{
  "num_hidden_layers": 19,
  "hidden_size": 256,
  "num_attention_heads": 16,
  "num_key_value_heads": 16,
  "head_dim": 32,
  "intermediate_size": 1024,
  "vocab_size": 1024,
  "hidden_act": "tanh_gelu",
  "norm": "layernorm",
  "norm_place": "pre",
  "norm_eps": 1e-06,
  "positions": "learned+rope",
  "rope_theta": 10000.0,
  "rope_fraction": 0.5,
  "qk_norm": false,
  "attn_scale": 0.177,
  "bias": "all",
  "tie_word_embeddings": true,
  "parallel_block": false,
  "init": "trunc",
  "init_std_qkv": 0.03,
  "init_std_o": 0.0,
  "init_std_up": 0.03,
  "init_std_down": 0.0,
  "optimizer": "muon_variant",
  "learning_rate": 0.0105,
  "lr_mult_o": 2.0,
  "lr_mult_down": 3.0,
  "beta1": 0.93,
  "lr_head": 0.0105,
  "max_grad_norm": 0.5,
  "warmup_steps": 200,
  "schedule": "cos",
  "final_lr_fraction": 0.1,
  "batch_tokens": [65536, 131072, 196608],
  "max_seq_len": 512,
  "doc_mask": true,
  "train_tokens": 499100000,
  "max_steps": 3844,
  "dataset": "wikipedia_en"
}
Each number is 500 + 25 x the weight over its row's rms, rounded and kept within 0 to 999. Layers, rows and columns count from 0. Numbers have three digits each. The size before them is the row's rms in percent of the matrix's.

# layer 2 attention value, 512x256, rms 0.0842, rows 435-511, columns 192-255
102:494505507516514507517529529512507471523517507487507520472470507514517480494548517510503492476479475504499501509504522491465508508468508510490500488519493497490488540518494489488446531557513504
100:478529535474492470478462511524464470501482507534483519505521466505491533531495426483457474525526489515515520530473500523475486493485535484480513462513481530504470499519502462493527501458499464
102:487511494540493505532482485508537495474483512477512432448514485500478490529502477505502468486468479461482513511482480501469483496490509521506506495532512499480490467491526524510463542529527550
106:505497528521509483469532447477528522519511489496549441510507480491480526520479501461535452471486527498554504518468485537538506488474505500553514475476511485481470494508517510539499502486454489
093:521484514452541489500555497523501509491499495504492481496492450462493491501490483525471489529502494457484492531474492507490454479487489482538536464518452510474499513499544509449470537534492549
104:486519499502502514543508488488488522517478455507486458541493485485535523443485531519493501483493505496567457499533469547473494542481525544498503524509514520524470425512526534501486512475482494
098:486497515494515492500456463498493466470519495487472522518502464466541519483500500525532515479514468526507552493504524458489446525442463507527550494479495513505495542558474536488466457547484531
096:504499536507548444489494498528520480457494485524499478534492497515523508475478487526498499567492439472537533495467536504523490495483475551536494500490483508496571482518460486500469553504485490
097:486525504496500485534482498529502494505513532511579453560493472511500487487499525491500471544487502491462477486470490487513495527508501506530555515521441477478496496501527464504466474500521492
104:497544539530527537504516489523476477476482498535463541486489505460492501496518440528523490544493503494529522542511505464529493540520514496505500529469501466522528515501451525475475509547513528
104:480483509539458485505523525450445535508510488479501465502467525483496501473488517510490503469505501493497511466461508488510511498473485508515473508532484431529468487470465494534517513470513550
100:521487509490504493422492521519448482524517497491488497506520499516466487515490490524480457483455493517461473508486502505535529500507538480481508491518524466462470519461483569513490462506486461
101:509473481503456507495494512492544513520485565483486539553511457496489459520524515503518481499517486474501497515464430498474499496498530500528477483529490483523560467458505440479493534531484496
072:498494500509487472511481503522532490471517453523535486473510500484468472519512520525543531495467505490465511543533514512498476478506525523502506472466543517529494506536493496513510490521489502
085:497504480476491483465506508528490470511531487497515496513487515512488502538493463488504516467457512502479493554520472504494514510480478504531541522486488479521499492490489509497495487480518531
080:512558482479468509499526459499476549477521507478510499529532457486501495496502515487454494488480482504522481464542488534484494499510488539520530514548509527530531461511508482496466508504509498
082:467477532503499517483514487472450503480456525493460519539508467533486460487510504537528529499521492446525497501513443508518507501506498471504517487498508471539506496518504506520474460509470530
100:484489552507521525479481496519486499499490514484481467539525517543509446437480515526495513504479493497500496518489427472498483486531499531489487497485471465502522531544532490510472484482498500
072:467505503475476468479525509541511418492470505493587525478525515556495496499466470517493520522530511505470470547484530516479548495534518543496498516463509509515477501487474485484496462553501485
078:505485484476500489476492493495495545495483520498533519468500528505517460490502478504488522502487478504515470526501512471510501506493483442502526486483447522469515533494462502494486515531504514
075:492514509537533524503467517504539498491507521490563488505510526503481471496482513486508512457440538468520543514427485504421505524490517511489482546495430497535518518541518514498492567510507477
092:491501525548515527516487472488484496507501496485518509505540491504494478504517520523464536520519523516492488493477427528563474520542502481515517526491539444534477509555535505536509491538518511
072:456523486505518502483545533503471476463488522488519470527498460529489517503514491525533520455511478492525469514498511539484498513521479489532530493513491465519536480475459444509486477525490490
065:520504513523527471490516535458454472521475510500475544508499496518456555496508460489477509529516520523496462501533496496538518513483487464469512469520523495497510465482481469501523451507548493
072:490492483532547528476486527525478484519527498476549467460510513484528544482485472558495458470482510481525508478472481483470476475509461488465508551493463505480503500514505478519482487486454491
065:505475490563474496505436480485515504509425504551519510501487505460473474508526497500533532491494495492511466510506521464454481487490503457499517499494475469517509506511513551506490449589496462
071:500491488454494513492534498506500527512487521528464515508474470498506521484503441484537491491474466501536524520485566486530525481511466472503517524471489496470527515430452476500507523457507557
080:481481530520503526517502502548502485477499499528514492547531514548513496508519499532504551468565470502511506527466487497532464499505534523505485485477493472506486505487521506526506510487465486
078:492503554494492476507508538526456469508511493468507494549501488517447519538505474542497498496528492520483527473434449497541518476485488498436485520475533528482506500553492523479510479469506510
076:518497480513491502544464522471525477495543513450558523491481498482535506460482525476455504496505489456471514518504531516515492548482526489509447494517450517504490469504481476507497532502508510
074:549516482515559518525482461499521483477514502528497483492513493520475513522470502522494509515493517489497530474509503469554495505504478491480499552502523507483508438532511514524521506507519517
078:486496509535516477543512511515487478452520547500522528523496435509484490489515529494536506453509469456484514520506509544491516468470487524508503472508508450499531531511455487517463514528500485
077:514490504529493461523441509475504521451471532473521504501519494470515515453507564534503538519535505525474497485517529469521482493493530474513460482492493511519498484490499478517481511542484489
076:512469489497540504503498496487512492473505537490558518537507525543513489479500509481537495491500487504514514510507503477508505530517530462512503529475483491516474482537445495485474563509481507
079:507434467527546497500462479524471554519474495521479539531478501467495507528491547509541501434431498501496445494525500483520499457492504476481541520510473479530527523486505524514498514473503500
085:508473503466463485507509492504482454519527482510477498486515529494462489494530482509514535501451482534527449497544493460512482478534479493466503514498516492487503478575518473442487454461500497
077:522541502491516489524480513483496445508504515481528492526466507525550508492528465477509545502509513492495497484456492527546457497493514481475481510487507506475505485495476496537495535488530521
074:497488439474528493471471480456504521496497487533482495515481517492471472566562504469512446502484479464507500490507474502527517485480469538466529515486482477495471501442548528502511522458524496
071:504505495544552527464487505501490482482541499496495487520499521490513498469492497533491533472483501488514458528470438513473447503473498507492527492530452471500524503505510492524441476522473473
073:509482553483509485534479490483509510489464508497516496513509460509505510533484537534546510577506464543485538445486477467561519492536514545472481491518509492513507469492524521490530455480514481
070:466516530513471493479470528546494558492491486502433496511499506481501500466497470478490514493505507496543524504498492472455511474514492509505541493485464482559518507484506480513517513446489513
081:471538526512461498467499521479478497498437483477483491544492472510481489500483462499502535471512472497542526509454518507479550508449498551512569496507471476535554488503503460489509458503483495
080:465522483528511502475429518507519514496502511512499479482463447488497477554514514485524462464487486462493482509518543480477507490524451516518540515484501489438512535482487505561531499497511500
076:457508478508493524511511504504487479512477511446509444533537496520483495520500529484519562466511504551540531509500479519460488480482473487479502520490465476514470471529478509499501514478483509
073:449523487511481515514510501456474509501477511496516474472520496502489524491473488528485493510514548512511501509506487514484515487499501499522485531507480494542516511546489499513495444489508506
097:454507509508511534496493437459498516478494512528494496481526460503550455517484512506460567496489537489471528468477511504519485494483533477458471491523471546508501518505511486477510483515474496
108:536503457496466497488530469473492483524530475502506508475511486447510513494469538488491499520529497507552452499500491526529528519483528494475506466477533490478483498456493518505497506528558490
101:479476460488465514523510509523500486507523504463503497485489452515518455516491531502495484484482517506462531481478484523495473515461527489529480480469490466521470487492497524482518529524513515
098:480534525529513499546466528508541534543491537537527510508526506497519512521479511480465472532500491497488493486534509461525503505442475481478508484499495502519535505488491511519476481524477495
100:533484499530508459484473505497544479534490500494550507509538503471462510475522500482535512487538460483538503466470479493483483524534511474492545510515515499520450506506488471490522469518493512
097:497494487514476511524506521521538480517448486530538478538513510489460479540484480485491505504496517491564499527514483516484517532491473463475511516544539490481507503483523476487537499469499519
105:541484517523435530489547509506483493491479493514493511462492495457465531470476506499494526489471519527506519512507501526492503529512535465512539469519512517463486467499500523499508503535504496
101:511524540508542508502493493473443470526461536516499555502492501519482464476524477489549501511496535499502472468511529482512473462511490515520488481487528513502529501530478467512488534521505492
102:520463522454508504471529514502469516512490536498518527526572525475512512466492542517505494536490477515505558517511462482463490548532490519477524491476479466504489445511518510495454471515479519
103:519514523488506502513543490475467499550483552532509525501475508499435500488510479486483466519509491469518476465549472498472498451522478469510522515507508479453530485504528492489509506466480543
097:514483521506488513470495501451507554505538444502490495443496515513488506494475528503499493486471510499476493488513478489488491549546489495484467476513467525522495508490507527512479505497468541
103:469545459514501518519475519473522558505504551491513504569511516522503527502474478495514485503455472529493475456456523536496516501522475524467487497486486534466505466526528471535533533494489502
103:488485499473536490505548471505504475540519496482471504535496533485436505514480484517528451479510512525523490512487473460523487511484531487501461455448538533492455497459517530511506509497524499
103:499507502518505495483520502481498506503509460499456500527480504509562472501480512524513508517499532500472512519500563471501492544499512539467502460514496486539482489492473502536482524504465463
102:499497462544538514464514535479474490517527512497492499516436456487488499507505506513506488456496516478512473510512493484494494449480484471482494476540499512540505556472466509502510506478499475
105:497490454516503477535493517488499472490510501531522513454507518499509505493518543461525490492512474478516518481501487518443473445467473486442486501512508510490502529499503460546490496489514492
101:463518502535487493511533506498508473525488444521541459503454526516515448509469471485456561522493469491486466519481495485493506541468475509557491479518473475478490588504504506480517522537486478
107:539486500505487500461489471500468544524519538541499529495509494500503517493523509518515476482485495535482520480496489471480529503466527529512516562500484476521542523518473538505523495497446509
097:493504511517532495524504507523483501448528478534517479516466478497497510494477487503493513514524508456504512462497496494464509500532495472512473516523462474520523493501490486457543491494487472
100:495495492485516524498488482497522531458507520510503510505530511500525541494509506460484510504464509508496473468503476539464484500530498466499494469473453521482455496525484502480499500521483521
104:471516478471519463485517482494509517504499432493506479494496490490524481496446491506505527476523487506461504490546477524506524503458455536464515520479492515554476468486506451507482515482472484
103:464513474507474505517527500458491467528467474531484501504499541515457498494522522516509480526499492487485471494483487489513534508491515493477455490513521545476491503489503543499513483479519537
101:486476551451484495495552507513484513477464517512469488506492528477471511516507475548488499478532468476481501451472534481492500475524536488524487492510539465534516483509488502484515499497470470
109:481494540495481433476488522504493525516485483484514488484494552478469525510531499444503547472532448550515484517481512519544497535480500485540457534479493501519526465495497512446530506478536492
100:487502482506508473492481517507487467468519502479523498507531486538516480513494498492504568474506511480561509511517525485512470485480513533516474563499522497470528511523510487469492516541475499
104:519498500478527468487497517501467499508525517478521513493528484501527490558533483533508480473503513464463501527514508560528460516445455495494481508473512536533508491473530480451469479548511532
103:516443464518486467499498440463495505481475486495506530524481500503484523499488467535489492480499514512502513484508545518495481496512467526513473487556558525487508480486488525512529506469546521
107:479513487527514489494477534505441500461513446494515492497485500484479498532522519473512499468481507476493486527512494483502516531468505499469500517469493473529531492536498504513506493440527511
111:541517475500506497475509496431502512500480538550512497458512517440504483506485532474499529528513485514468469470490526482460486508514520527445501494513504483532488465529517542488510528510512528
103:517521520471476504511522500451529544513506536468474466459513521461521533495487492484498517490472478538476468492455492470502492481485483524476477499468505519479512528503542536481505548531516525
097:489519538493463474471504511489512478493556467512537469480533508520466519498531509450480474478535508480526471462528523492479483535497504423475476522503517514499514511441509537510475502513492487
100:485454492464509495492511506473490531531444488462494502534529521512469499496495523513513499516561495505531493478488464488507521570504477488502499480487515470504501508509584530499577467453502451